Part of a small language model's weights: rotary positions.
Each number is 128 + 24 x the weight over the matrix's rms, rounded and kept within 0 to 255. Layers, rows and columns count from 0. Numbers have three digits each.

# down: layer 8 MLP down (transposed), 256x96, rms 0.219, rows 59-104, columns 0-95
# gate: layer 8 MLP gate, 256x96, rms 0.228, rows 60-105, columns 0-95
# up: layer 8 MLP up, 256x96, rms 0.233, rows 60-105, columns 0-95
down59:153138129119145105090102152185114139125148132158158133128107128124131144133111099124132092107144151132109119121132149122112152099118129127152113141128091125134091128128140134129175097138118147098092118150120080096149107128109126150109097128117117142130137134124100133101156094123108088107
gate60:143157146092129125138117147188140102144143080085160096088097116110136116127132149144176151133101095111109107094139097119153088142098116130151132129118098109127129211125149130208124130107140126176152163139141142144149115126132124113141139146146153118144126143155142162095122121124137121103
up60:139159169143139068137147119147119139128121106148111082139089099134169118117163177126122134093156108146149110129156105081119156142146110154154121108078124131110056115134088107157130123105098156121158139183124096126150157146109138108157117125082133106136127152130091120121142131134086124145
down60:194145159119115170131140134141130130111106071142148116125127098109115140163132102127155150117125109097180129131158137084123118107134120112121101168171180087109179150141140083118109169100153073119128114127146116151131135152128152129124133138165101105155142147175131101144121138156166133128
gate61:128122115193158125117169152143097110145141119107152087147085154094139107136168106114135129134129123118107161136118150103086144123111147151110108073131137137098137105114118124147090120156162136143120113135138092152115125132064125134097109119122146153150125128138189139164136140103110114142
up61:145157142092106124136126162117171102122098142115140123116116135140105124144100135153143138167149165144110128149130101164114101102153093101148158157119135096143121226143173130149119129083159167096117165111136126116132121121169119101139092125136137106122149100134131123122119124147138141092
down61:104145148140142135069164113120100123131163127155148122171081146127137107169153133124152130099091076161112116162146125087101091129130102145086146117131138107126190126107120132120122157112133076106139129145146140143158103087135117151122112115147168112106120123105152134169102124129136143107
gate62:104106136193185167097167163135159142148128094115141120128074087101161117139182127136126131157113150152160119128171182142081113133132138158129148158141089129144179139094128133113098086134129148140105121125159166139125153127101168070130112163124144091131156122129125104127105111132103155107
up62:099122122185151184126107157109116128150138079136158132133140107094154088111166141146125124089133133123138126111150144139072111128127103086111137137152117110119164147084121137080113127101114099151091119124171127139142148167114158103146115176135142100080177132125129167088075103148107097119
down62:166105115163125108172131125078127083143130133103152126095134159152127136165135116124141141100132163140126147102134151153120099128106111114128162103113118075142129145143115087117120130131116116123111127146171137103148140145113171117150109159141158134168122111120110148131133152196087138129
gate63:140100124143111088121127138151149128108160123141147148161076162122120118134144137085142129139142076115118134118176116106128125109131124148126087110144122152112131111140122118136098102150147169115115137144143168163142182119106097151156116111129137113107187084147146113125160098127134128077
up63:144177108107138101180119130131135148140114136104100128165107114161171124128107145156103155093103125105118071080138128149139151119103106121181148108175143134189081117126131161094108148134096104135138127128136131107129106156104124140122116113129117136150139152141135160124140122116144108122
down63:114150131117131120115147127107071128142177056129132119141111132095111140099113091126117144108139127144094147199077096176146136100151107117092110124136147098102130116123186183118165125116145146117127126104121137146154141114135091097124127124111089100122123147081135139133122162146107106130
gate64:158120131157110129129144124180174129129127121116089119112104097115127154091134133135120131139132136150118153096154158094122077105132122146125118143131091122144132159086122146143097075073153120158113120114145114171192169066104129096105114174119132105140160084170119148102128128127133158113
up64:121116108067149141151171134114128091099117154169202137124121165137121133146125063159143104110127101127123131126123091097167151144124156094112163111194130129098088034180137106101115176131146132108108129149144155175105115174134081144157147171132106137118096083122138125106104118117137091126
down64:076113081130134096130124133118137187156178135136140142157097115094125157113106151105104121118113126156107104135124112116163136160109129146090157127109133141141141107122145145159163133146131145115111083107108118070139130115154086106104128078158108193120168112135129133054149104157117096122
gate65:112166144121134123116127146132145131141124161193136180092116149122154086144135139120127149122109168134106120099097117096129126134150145126144122092148115119090153126158118157150113162090156113125079101116117114135108165139112137153108127133128156127117117117154136145155118099088118120137
up65:172143118109153139124125116140108130149132120103106102100129103155103126161134142121102130101093098115117150118165073116137137111122151102096165123130137140132122093167103158126140140121145125129124129095153146122144126144146125152121112088157147107103141136131117105132124176118149125132
down65:147112140104103153126116121141122123117110148107127136121119103125140110102051175138165148132111162115166108121141160145128114139129115112133111130164129166121155147072159124110126109128073147134118101131127126139130117132121136162140115146144110103166124126115143155146104105116155132100
gate66:149135104106160183100133156122142125148073142147129081140135089110147181137133132136110152145096146129136099130117155086143100115121113124133126149136165136083154121153126105120102142126118155118157149135117135117113097144163149124104118094148122108144137107123133112161090129137144153134
up66:118155138140110156121126101111108150165150164163100142120116172140081132112137115134162125150126120120107137118110101167109092158122093141136118136091108121133139119112130112112134128120158125106115132131122153123134147090114148111144146103163196134123117149140118128120155130119100087135
down66:128142161118116148152128165115138096112117138117116109111127122111154119139135148154096161113055130174139158150163130131132148120103103135128122090104133104150123115103110211141168157138150143139134143119159118133122111136117130140158119111092138148073132106102142146122125127118130148112
gate67:123125125095120113126139131133177139117130154159140146099140175140163146152116129120148127145127140140122173152103138115103102114124152152138127095144157105112153165146121140165142124111150136128128170146127130177132113107110123088067116129143136121150114144162130111134127130115131143100
up67:140141121105110160149129191113132147109120126129136099137142149121089133147142128139189139083137137118140120113148122130109122145141145114137127159121138168145143112106104165132131137099131120123102145106155108109108106127118133131146111111154140126150117124126155139165150134129126105149
down67:133116152137136102092159137085151128156113112120145135126118115129122112095154165127098136101109156121133133088112125138092139136133102137147122133100154100116123166128137143106159109093112101122111138138142114143076132117132114149161123121132112140159142134113106150098111146121122165118
gate68:086136082130148113169128119143172157170123105169122125165150182181137082118178144112151138111118118166126130093089166071154082155111114150163083138143124140138123127134088093137134126102121084130121137132126099158143167117110127134123179140153110089143153108149131136149162163120157152130
up68:145127156120111103135099171142099128082153117091154101134098106093073140098101119071083151165142161111156142146131132164167164073150127139127106086133186117113074132102193134128169106136135157119164111188155172136138143104149160079110093142123149179098071143139112127108110139151153135111
down68:116121105130153119099160093183116143113108131093085129089132097122143142127107095105120155109120143115144109136174142108107087113145124080105175135120092073106153090148148156127128125142113116150096147108191077109123088147146121129146139102098125090120130139100137075101136103108141166130
gate69:119106122130120115145143142148131088136074136125130142130081111150098061156114132120130161113122149157125102103138132124125112142104103124112170108127115160102125116132168149148131093124093093149094089147122119183134141126152132122148170146145155096117153087122110098148121122091079120187
up69:169131140110119130121131148158097163140124122128156124116131103116156164134133118186119133084129131104118161143113106184089149121160152128143142112129128121148094170135072151121129106162133136137079142092148164096113100140101096152138097125090122172143095180140150144144159112144143192106
down69:090148116120151154137118129196134112109095122149143118132120092120110147110109133158163113131141158149117153106101161117155137130138131158111093136103095131111105156146127119143134104115121113117157117114140085164130169091161126100119150165143104090139120139136110130122147118151096102124
gate70:124114154129112089136148119178135149115159075136128156152113113136117135114127144138151126125158132107100114149164144126185078144132127170135110125133123144116097132119092123147131126123129163127099170138129125111168101071084145143124128122154154111121123125122131149116122125166138140117
up70:135156124185126111079132132127144149160148111100105133168137084171149121122149148108152123123115129128122120134126137134084170150108118117135093104130091119153128147130129099130122112130136126125169142095150100162109146164141137096108164123102153150141147128142099134095129164123086118115
down70:137127130115128153159138110118134096137131094102156133164138125131104127121075121126040133084156150146119132120139148156118132091129119117115111126123156111126156108089167156096171132151126161163107120150153128124107130158092132120177111095145137095140157153108127144135125112120125125143
gate71:138089116106180086115151142131114123133159154127144118130105091101104117130103140113162126146136106192135138158115128140172098142116098124119136117138071116120116146138144123129058106160139177129092159169134103112164148095157121138104172143182138110164152106114120101126134174118085178157
up71:148130117101164096103189122125134151168174135109162115105119100095118162124128103113118114139139087147150151144147112143142118119114164173095135168145122114128109178129122129198125089130209169084159138110129164100154139123132121054138105124163120102163109136116126131114156105116102120111
down71:124152136135127126129173134174155142158130104102133134116137109127130136084156153112147165130128144149141156176131115132180128119104109167107125112116091134089145123146065086161022121093134137147134161171124117095128142164130130134085168142175162101103130173112140123146149143107141187130
gate72:097140110121129132089141164123154097138128120126125128135063152137141132131188152135119138144122145128118167102102124102088116128146084151110154147157123137094108167113146137116114090126129126109137103184165122129085142126068163090113126144152134154152135106131136099128107148145175179110
up72:083148130121125128066128135123142144127162134151126124098146136122131137161159110134123117119106139090123132085117139156099120099145149129118134147127117072112115124136103144176155158119116099131159149170112125103104129133110143158121151081133092090117178092146156105153098109116133128120
down72:161138147121123098125149134156116130097130115124109097167105136152104102087125113083131164137155110138122134186135130125148141120106113116116140083092113167102097117088107127084143110142107135147116119127141123101114152097159152107066129142134105141079163141123126094121139099113160137102
gate73:091108161138114136097132150143123111117083123153123135124106154126141125130154099111131133165135157131125207131148126154117160165106134137126120083139134112136114170140139112131125090158140123125179099123134172118130131116107146124116115148142172127168193086157132131095097144073164141114
up73:133068124086115192136106155110127083151126142146117140143128121113135104133125152128128129138123095151129210114144122104111125111094152097093131129111119121135111167120148115161149078120129124066177120148107119125130132158168126132133121126100181118170190147127143120113141148111130138156
down73:181153123144178119144108134141131114127132112140112125076178124116139175121163140111128122133126154119153114118111126078097152143140138171114138121096133161158125148130090107106053095132144158131118100095120139125110133164116104139131126124098071154093106088163209132148179143110144120119
gate74:112110115121133115137133132144097089142131145114125152107130140154098127152149129130083130122176083094143088127129124172120119123144146113124126117147103109139157113115136151130090136102121118113101133157111119111114133129148133147151117101136137114117160146118090113127102143113131171118
up74:114124117090130153122140090118113128120144094102170074131160110148122115162113126123123124100161129104133158130153150098116131136160139106129128104151144125150148111100153136131133117108159118151098107105119100089125128115123110121101104101135127125129158136132132121149128114155115113137
down74:159115119140118116147100126138126150123120145129148138106099126093135121131141144117154057163096123147148107083113109127125111126122125121143139148117150150114127143118111071127046125117140141152129121116111108132129129133129135121131155158142104097155126109145122113116131115117136155132
gate75:142177145130102094144173109131133140122144108116125105159121103146131102140168134095178135106136101140119170110089126155115123159110160179108129132151146126143113125156102098126103127126154142120113135110163123157143120132090103095118137137129138120192158108124171083127122182154137129111
up75:139109114133124090138124126124112123115139136136099163144114090151118134135169093168125114101095108145150141125110157109130130126134162142145109142129136158173132083134117146147125139166124087131162083103134116141150147164079088163113128171127111119150154104068127127178129145144147093146
down75:086124105132135099105116127069170162133120139187152128123159172129145098108109131145146126172111122106139110153139129112109153149123104147139139081134156131123139153095120118156155140136130134109148134118152121147093125154169080138154109109130094144145116150145116104159121137149129145118
gate76:114118117153164157141128169119145144168099112126084131117110124134134140119110096090130131118129156102158123111139136135114125147136135114159135120104135189106088123166115085091104138117142152148092095150122162132114147146146137137138097131130156100078135154131154084176142138099165135089
up76:157058106133119119139136153133112113129130140129111144128119186127115159119130132161138110099124130139133140118136108102149117092128152139118114099138129159095177138092116137107135118117091166158124121089139127088113084120139172154143102120141111159110114141095125109149129132166153144139
down76:097184131139113108127131132126167141106154143189125113135116146117103114131150150118149077131106130151138170162143158123129112155131141128088112123122138111137128151144118094133106110136153119104181158149101108144125153098132113092121189166121129142179118147140113112154148133130126118128
gate77:109131101136120136101130156127162064142132139125091118114117151112148113139146094183166133120167071101116142117147090170112106144136120123078155149110119116093120125138169125145132146130167148115103107127147110132086109135092147090094170119146165109176155149130131129131099055118135111169
up77:152087072102132151117112157131091128110139116116134120105128044076145143117103154141130106156124128150115126128136115163106114101108124110146113135150145128116123139134124140090141105170125088131130107111139097124128129119149128167135092104145165136142107144177105131115090144069101153087
down77:087173167133129084117130147171118124107128143105128086143127131127150131125130104121132172107126114136129114145113137165149182132122158128124127121081125142075099118118148094140136132119147124117142143156142089157095154104092128116097120126097090153127111167111107138097158113145114132163
gate78:152101112173161103135145135146155128174123126139083119123124147115134066110182092124119187149125160096134117142153142158121082150120103156107108133175085111122151118088118107132124122140099102125148158095164102186116171143085143131072108137117092132148121128096136110147136118102138115107
up78:099120128123118133066145159127091150127140152178122208122161139125127165102119122123108098185143129115132050113098137107090139185167161082156146168173137127168177119136072153153125152144123154128130118097105157143118177135072124122104108107161151111108124137079124094107115131146138100149
down78:103103124123089094139153121180149144138166136152116147172152142049114096103111080114121140143139129164150148135107182091147099142124131147133155077113159109108067128145122121121128158158069138104132137139119117184080144149130108149087128125178141116110098109093146145171159134114172139180
gate79:129127099132180132110122121149147123128164135133069117087134118133183128167189156091139152140125105138107081109112101150078117147107106134100162165163113106097068118139129142137131123105159155155131130136131156109146132166112091154157171117168144124142175116117157100144143148095104116156
up79:106184103120053190119119106151118125140121123148126151150109167151128137157172160112159127118148159144149123123135159125114166076119119121101138143093101117141148150126155105103107135093091140126163141150111130101101144119082105118128162094147103123137132116137188150105119111166106088159
down79:117169138122125138133121087127121134147072148137086174167143147155100126136095129169134187122167089122158110116158081127095119124111139128049157138118138150140149133150127150099125132124131135120165163083150067111144116101159131099143133131088126173080131141132103114130064157142109115099
gate80:096158136180133160106151160123128114136090108109114143083082141172095130147115131135134134112088158133138144106129158110160127145120121132143140134119110134070121198107113162122133087168142120173151104107147108091163139130130150155147130123132121120086171121154130134158125139115120156164
up80:143101134160154084154134178125126107101116101127143143149097150083124124145118146124105121132144099121158141146160178137173167108117145170135106119117156125134102136069128168147128062132142133144150118101128156139169119118117157112144098130124122132095175152143113135148107114123139151112
down80:121120084109152158125115101129149125132111138123106171140138143172099137104198128103135112124145136080135164120112148127110110138165149133097188129128110147154152125139127092102101108184141103101090133107159119121117098101143103153126118165142142108131107116099169096125137103135123085156
gate81:075142083129120144125154098130169102142116109105091123126106107099138139135149138141167146131085140125131177093168148111129113128127105146090116113126093144142169119130166118115154109138178127102132108147175147172113148113096118104125164119165133111147099128139111189112106118128140156145
up81:120143112090123127104132131129117132100098097177136127201085113159137098192157118151058120131127114075137138077154146108108140118135098159123116109141150138133121102128119136108122138141162134149113155083123103102122146149147089099209131128119143079112153142119112127118122102123117126134
down81:136107144159141140114137145060132112148119115132139100165111136185123131085148158115180133085127123174139131161173165097132142129158132113151120125111122142136140093120135140132155104129161118112118151135169102134130118119087144135125131112171098147138121155163139128105135135158116102120
gate82:112114124161143101129133096140139116093120118143120069170153094164089130117145148074153121104162144144110167131093169145151135139127163131130090122102114115114128111101106073140128118131117143164132142157125104152118152091094130107123162137180130111149127144146127117122125162138120170118
up82:084089121132099107134131118120101120150169111115119159120133094159116112148126138137152122132133098151129159111136138158165130125113119125156109084134119132152104128160134147150105111112104141148098100067111117138125157103138086163113153119121141161129173110120150157123133147118107182119
down82:127128113072109133143164138083127144135126122106140157138149135159176153115106144159156103138149145128108147161148119129131098177125107123135123159150120126172166133117179140101099159146114131129148109113093124127153108121102110102146161130112060122137129104140150103116132109134145124143
gate83:149124123175157131138147111145113172143156117143137095155135094156100106105149129092131159096107125154125134127085087092136106137104104126106102149134171124137155125131106150112129078143128191134153066100154145147130122126126123061099151172141114125161110136133164139158144128141144158106
up83:119184093185151156119075140137088178155136136117082114139154145152150157132133104126150133119143093129111121072134117163124104169113137113207130195145095125128174110122158072096095131173100167131129125134121099131153154131122138177126117128144139151118120138132143111125157129110127139140
down83:141130082126136129080137087105093140123099144113133174137102142145151125112120132124113157170197161163129117171166140137202092089132122124094149156117144072092124122155109135146152136089143146107123136143139110137128127153103100135087157114130127096138145168130139108135106125155121121136
gate84:125125150114144141132130133159124141105093094134148137123088140136116120168131139102163121139116148134094099139091133158115121145106166122155098121091129101162128140166128134130092160124145167129141145122139137130105101084141124135144144159167139103099126146148121155171100114125126085184
up84:121115109125122114133122140094075151140116116125102122138134127143162125116119138178147136127145109162094144103131075121127113118127113163151119147136145138132141119122100145161138132128115096100153142170150132108128114152098111145088067114126133161131161106125122115093156166144133164117
down84:131109074105126138118150113130138124099097118137126144128155125123159108112147139116100143138131118147160079082134154164102103118128096136114149123103160136140093132133126175131171054129141109130114095066146104131080116150122123104120106105117146133126157090127086148103121116102129144132
gate85:137139105147146119102181125153128102155148187131118087134106121144109145118132126093159142153139111167125112148110148146152088140089122149132135157173127137124136098151111141144093128061153191149116068144119116145117185113081153117119113152129157110152089078139137128110133137124118138141
up85:085112105186121117122106121130068086117171167092066087151116158147119140090114109119150138175128092147114155126089133123128132103117092104088118138125158076110097128130114126119113130122152118126138118152145113073093131117077145148113106153151132136106099059148169117126113092142139140110
down85:149137111139132101136168164091093130118096118152161099116095100110132102147139124176108122112134152125116139124158099125124165155188141126167147105123126124118167121145126109129086144133106129102120135054091134197125124135150152147110101110175102115101136149080083160089118112142205121126
gate86:119147100190143148149170120148121141125099135166130155135109136111129136117181105168127140114117117136133158123137121144103143136102126217147131154139131152096172192121155135162156127090172110102170139074160120142114120095167111119132132104141159125121179116115125140104114128107164138100
up86:149107137085137154141121137130127095136104140099131117132117147150113104054088164131131124161141112157146143152162154088191146114150123085058152097103106167132097126136089100128111114151091115142125132115133131087148155163143149124131143189129091102114096133151101112153150123182145073109
down86:096121117138081142096124133138125110130153102135123149113144115109111140151181148111134100129138127147088096100135119140154073090147101179099132108109116153170138092167118150133130123104110135148204197136127144153108103101120093177126180158159164131089164144131132085101081118123128082120
gate87:123110127119149081159147141145157145181117083152128139151142135160131113125121146127129185155131149109100171075151144149134122132060110107101134164134118119143137184156114122124108117157117145115124097108135165168148115164124169094118119092132136111120140114141186121164097106146121127123
up87:140151102106107070091137202141150125158163126132111111069140142120107090115148152151129113106168113134126115109129143125147109139112154089145138095141152113131175105124115117113105114161103092137095142171120115089126097176138131089108153149110089100129158131138156159139112127167081127133
down87:129150121129117168077145134098117141123125095093122137097132228122119138117154131151152121130098130134155100109133139066120134136125180132141083119096144138087141170109114075095113150129158160162139105107113098101171136119134150151166124194123089124133161123149106087129102116108136126118
gate88:097144112139161172139154132125130090159099137110119144178105139144163107126159116109162125141112145154135099090143097105081121111144125135139073127144145169099129111132152114114091098154103126109133134114154110188152106096118137072145124165158151109114129117142093130125111125101136129152
up88:155092118135098133114115117139185131087151129161170133133088144129167144126145151084172119195126130117132178146131108125122121106128173126131126114123105128120091150105144129132112147125121110111097145071106135168132169110107122150128081162123101130154119151142076118150101140131146101130
down88:128095127084137157144131138140156146126105131111111153129139178133121126144152138168102138094061134099177097075121098119114101117088117094154133124137149112157126156114137124086148122167117092138129115134108098144188122115161137130176138108130124136138138130161120105120122164124152135111
gate89:113083130117143136110114162146107140139088148091116104110088156118140125159140137098143147125143158155128091136099105084159134099101146166166115129126148112107135121111144132159141094124112136138118168122162124129167174114127102126170131126141120139084129102148106068136112143107130103086
up89:139144123114112140111125107144175127131157150142156148149154109158147135113134118144128120168147098133139091156120160135142129108170086134121127112152113163142145149171109103134132168112134103166111172131125124146108167124109146103141129141061117108157128163121154195107141070156161127081
down89:102163108105136133080139161140125166144163134142122132200107149154171096148167082091162175137119122105133114141142106180145112110124096162127125128175159087122119112137149136197134137178096112154121157106128137138135161118142142134125123104121087133146095139114113115168128141132098114127
gate90:109133097088108145118131131146117116103107120137100137136148151116101104125171128121130155133123112161111121117135124134152117109121115110119063138102107130121168124157151164139147131110074151155099099178121147120129127117077150073141082122128153114127145118152145088123107146069179089159
up90:149153116135115098124122116153151150136169112122112155108107123113119133122094134148119127137152119134119153170146172146146139119153131127154131152105144093111105108075149121099132108171135111149121132086148143105116146117120107166147125122146154137085080088111136084121128073153149113115
down90:079120152150116099129146158162125144129077144164141133115122135151123133200095122115152118163138112116120152168115105117127134139128115123086140114097123130153095129125165136136126147120137127117165140117132117108142155104143132125098184152135159132132111142117199110136079132097083135105
gate91:114165122101167081124092111182136191119107145129142111112133094181163099165109149133131133140121131162135149168128139144144127145108130115097116125157104133092096144147132125126137116173125099128100061137117118147196143111116135129116120141160127111133123136168135136132145134106087127124
up91:152103145114140111158113092132119117159169135162119143116115122119178171085152096097135155150136086189161176162127120115162102087143111130096108130152135138129168113101101104122135130118140138157095103144117146143124119091132112126125112155166098128128136128163089106087111162139132131126
down91:171107113172113129137115119121106134106130081119107125099091111122095147148155119159150138166149164150128068049110099122154108119112148162119124146090171163159112175114092096180112132108152132159151146126154135151115109171125107107142118151154153119085118146135131105123117138145131156122
gate92:105106092128097150144122159141156115105083118102157112084087082119107119119117146089143140168141129114145121105122126090132126119132095117163154108098150125125171123079099129113084141125109153135156133156142112150158158092167127120143136104144126128173109085141117106135146123131121094151
up92:168146124104150106151119102133176139116125105126149092130141142088103132157122140113125148122145167147149172122130125138096127136125141140142126142165156164114119152143143115146144092109146102114128135104153155128116144126124128129138140161122103123173077146149066139127132159133118092124
down92:117141148132119140128111121132124093112118119154118115110154087136141131130095091128128202085128116102108140147144154149128127111096142147119117130143145126160134160175107173121135142134159118101131169174155124120136135169124147171164145127113158104138142110115161181095093126119118159109
gate93:128149109154138149095113144125145121098132142129111114177125132144131119128166147131151116140156093176138128107109157114145135156114082132095095116117100122087154119099141124097115107111130123136130103148108121106132093100118139127119117162132144143156144118144125115134079140113122143177
up93:130127108104173145107150114137139103096116101135145116119146137130110139116124139116122111127088164130118103154111161121103104120126119142098132133086134141129116066142124117117146119126136108118100119094114137163175147120162106146116126145148132146151155147126132139145134175131116118118
down93:112085124119112129147112105170144103123147144104079131118105109124135091166121136161113122121140111131133130109131114089144121102132138125147113108195138128105131126125126156109127146119122121138130154164119100124110112104142117146138139101114120104121123140142124104107123103154086112108
gate94:125144101159111170145127147125128137141159072128101109108129108116115108184142096131141131122110113130124089152104113166129103115104151122084119113158085146144132135181124144153140123122096148145124092138138099191124135165119103135140150117124121099149131103105121136152124131160127117137
up94:109154152142139121117143130131120114109095131180117185121112120106156102146136108131100116091132102126120157132130139126142160132149156167125167097110126131122130126138138116194094140107113144113135114134123135147106120137093130149121153160081146109125170155107122101150125116136147153132
down94:162119138156168123133141116075106149110146114113107113129100115094139169138091143123133139167153106096102137102095090110101133136114137123112133143102111138134126096087117145142184146126131111116096143111145139139132128153143098105133143116126106142130107103094150147139121158117116100098
gate95:149184137129112090106126134161148179141104107162131128093136139088152077154152149098137133150106126103142127128124157170111105161095134150112165130087123096124199163118140145138090123139144167145170129140134116136146119098146114136143146106128154103160142152179161113087176164086109112134
up95:088119100134105158118179096145153120101116134142151158155151156104128162098146104083112114135143193103142143179116132137110174120117140115132072140114121143131121187116163106136163142130114101093134118151138155113154155130124102130098129119104146123113106073134144134128151156108163122147
down95:026125160118157135103127110127163126115119152116130132088133136094158101119076102094065097145106110117144141140159143154150118150111094118122169086106149131116138132120162148112131150182127142114114141162109126104174113099122160127121098101074110125131126109143129125120167138143117110134
gate96:120126057139142119076146155163140137124158085127136110089107133109122105132142182097121173148117101129112161173152120173127123096136109160128075138106133147155125153151141107119106145114137157116091130109130128147091120128068118114157126143145148109159139077097142122158079118081144147157
up96:145141108151146172154126161122167103109146134103120124092076074072111099180099177137133125131117154161104119136170045119109141062105113132150086194083117117137115149129106106149126100134103144127099154118111135129088161087105112149148116139112135097116127156093140129132100097096144152113
down96:141166120085119089107140114123116113071181117094135137125112150161088082185139087096120086125131158131108127183082152181131130143179083154135144148132159181160167151101100140080132135134113138133124108113112133150072129159090171146149122152141114145103146134093110146178136080131121087122
gate97:115117102082116123107115129144180119134109133152177159119142138082138107164146121082146127156123172141136130114136135124096143107119127110120127117125151101122138132091140127110116134130142144111114097117107101187101133138088149123127111126158153083142113126163118101166108120056118134138
up97:123118145133154132182130175107121136119083152097160123129117146123145151131142143092114168098099133106125116102126100123140130129132133113129139124167161133144136141117172093138093114114097089127138082112123129130133121161113146142154152153144117121109096096121108110144134163154161110144
down97:136118130110126140112152095092116150137082095111095119108104139141067105119121135131099096104111103121137140075162117117106116083109109093134126129133116147135163113162117154108148111129124133096111140118099092131088108133170130128125107099106134129114129117115126132135063144108158132117
gate98:146137173091108138137154109137168143130154125116139127119140120144120120132156177097125134113129154160089097133080172085148121119099153155178096162106125096130146149087102117172136103105166130141131114127134158095140116089114158157085170104145121102102101133144116121142135117124133132136
up98:113097107152145112152137093122100148103129137153108110122133157145106123116087099090105137147143153102143141134149139118182101163141130154166121138126084139139121099100143140146130146143100144172140136138126177129114140112132123095105096111125101124153151093122102157093120075130147137206
down98:132132146129087107115131149114142157096090114172119103112147122125167063106126093090167131130076121150107116158110127140169111122136109133132130161149070121129134087119086123138088102132143117179128113174144077113151131136119120147122148113105111092150160142151139094152141120133181145105
gate99:127097100133144162116145125115121158139139118152131135164126123108120140170116135087097132135141140106104117118112124135122108118125145144073126130205116176118127161150144151154120118112162127135127129152135152145082154149113118136090146129141152143139148090146165130152118127083144159102
up99:125121137146087124103164133123135121120135093108079131148131111117085109129127137131130140105128131110117090107136137159140120159131113137087127102150109121132098121150095127099117132144142104135112118111149129146155142149115155150117153143119127080114135124084070126109114144137131139138
down99:137091148113174158122123149121108154121118166137118133143103138122140166113125122099088134148140117097115161118101165106137105135136101149090114111148118158127092112097153138110092101114115138140126134124153153161129127122140156165143116113140120156125100104089156102118166132117176114091
gate100:111159148091132151130180153136181125136131131146139092118129098093154145087181152119141109190117147149106135105127163172154114113121138163096130070116103136059122110142137148113104075122120174167110105087155120093113106096145166105106146153167113116140131143106097112145138132118150143133
up100:156127094141092144130104163132144109159114089163133144118115153147110161144132149116144139115108197158139128089142085138135133140126118107153092108138172170153137127096111119115141103121081122147155100073144111127152141135151180127132144123103140107093109157157094127160135131123123074160
down100:116167083121142121118102114103111107104155162131118111130156120174117172085101146125122162127124164119130130120078116172149144139093116146120104120151121091173109143137149149104123107139133087144136124119116108168076164148147105141173145168151143144137130147094110118070111165159133115123
gate101:111101093116106106126145132124179125143126124099095115128155127182126100172129157114115152128106144107122190120119144112125113173114124128158114133104150113115095100143145096169112143128118111127135168115116166168117140122042120149106143141130158108184187128148113139133064097117080114111
up101:120132125070117114085141112118148149123120115135133084135127101138163123155150151125154109143118158146139131070142174142151136116167117136114097102144119133122145170133166132131095118088132136144143167141145102190088152101097135124128142155107128144120129135145053172138093098127110117108
down101:123105091147100115136127098131102140121177147155157140154136085113140118123128133111114111119153094134100163169130177123165112142123133133131118101120128086142106122154088152172125127098165108113136120137086119167195144107098133130072119173101122104137097131141141134090144135167090103161
gate102:110140122101156137143111165128180132119107061140135156113136109113080142110155097087130130127106120152136092124094146063143120100099168093158112126111144123137163129157119127129141109126138134145082142088135136165130129094117095122122138097142113124101115100132156115180131120104109130140
up102:136118137101094189139108150118123160101107149158091153130154155154122143145126084107116132140113094123152104122119150105108134096092108140127103159129146129118133128152129137146131130098119091088123100123133069165135149107144121143103111132150131135125115100089127147156105152125097079121
down102:131113109107147125174140109118112117112090122155150115130141139098144088137115142138159089148148137117146159164136112140145138160171125128128082121149171160143153169134094093123086117086108141145158103142126152084118091117104122125134130159133134112107138141178134105113165148141137150135
gate103:099102120149113107127125132148120192174115111103111087107103103146149130153140077074175155135143107120147120104118117137123129146108091144119118161110123149158156092130142110109095100142171164093117112058136145126170138145107147123132153155118163115118093114115111097145112138149148153111
up103:149140112100181148069128091125134126185112158121147121118185171088138182146113131100158162128080117173129146140088118115152083072125135110108130132130143111133155081115119131147108108121101094124078118165126118143076103120103124167147100141127158163143131121162140127136147124142094147105
down103:149182173110098129148107103162173095123151155128133135141124137153142137110126146123128085137112121101160148109176121137112114112082106124160100146112140070129128139100114161158145128137135089151137174128192118110117104105150136172146118154112103135144150098129160132121087110135159098127
gate104:106105108156105130103148092141120153162121127101133136119129122114139095122155152154154132171113138164134180132129144138135139097113160161118110159135111130075120132111146181131199121126105121120160140083134169114140114114103156171115133082092145118164115184159143147160118105087132165126
up104:125113130182131136118132141125122138106173120111133095141147121123090139162125112128124142085108124101107139132104137164142121143130110123129148077130118097148114135128112150124149100152163096077090098142134106170164104088131121147115125096146160153180150119158123174135126127109121204092
down104:139116088126142133147130118133176112125143127170106134128105146165105098154101135106059082072151092115143108123102160114108131122140135126113168157143125140145123087134163133121067117134144133117088134179103134144168121108153119095134128130133094119081148151129132101121128131173107093163
gate105:118159105107158170141152143120184129101080117129140108127084139127175094111165131125134137147114128119127127158125125165105106137129136177078126138120124156105109136132146136149111135072108144150163200118183142150142116128107113133129139145159159088144147122137125142170111125168144125082
up105:123131101136132125131146128125136073110057099149126118146148113121182149139130091113140101110136133112117127164133081161128142148132121178071174152154125107103196138122157154062133167090146139171156158103122169106112121116108155156127163115161155149106157126107129125096126091137159133093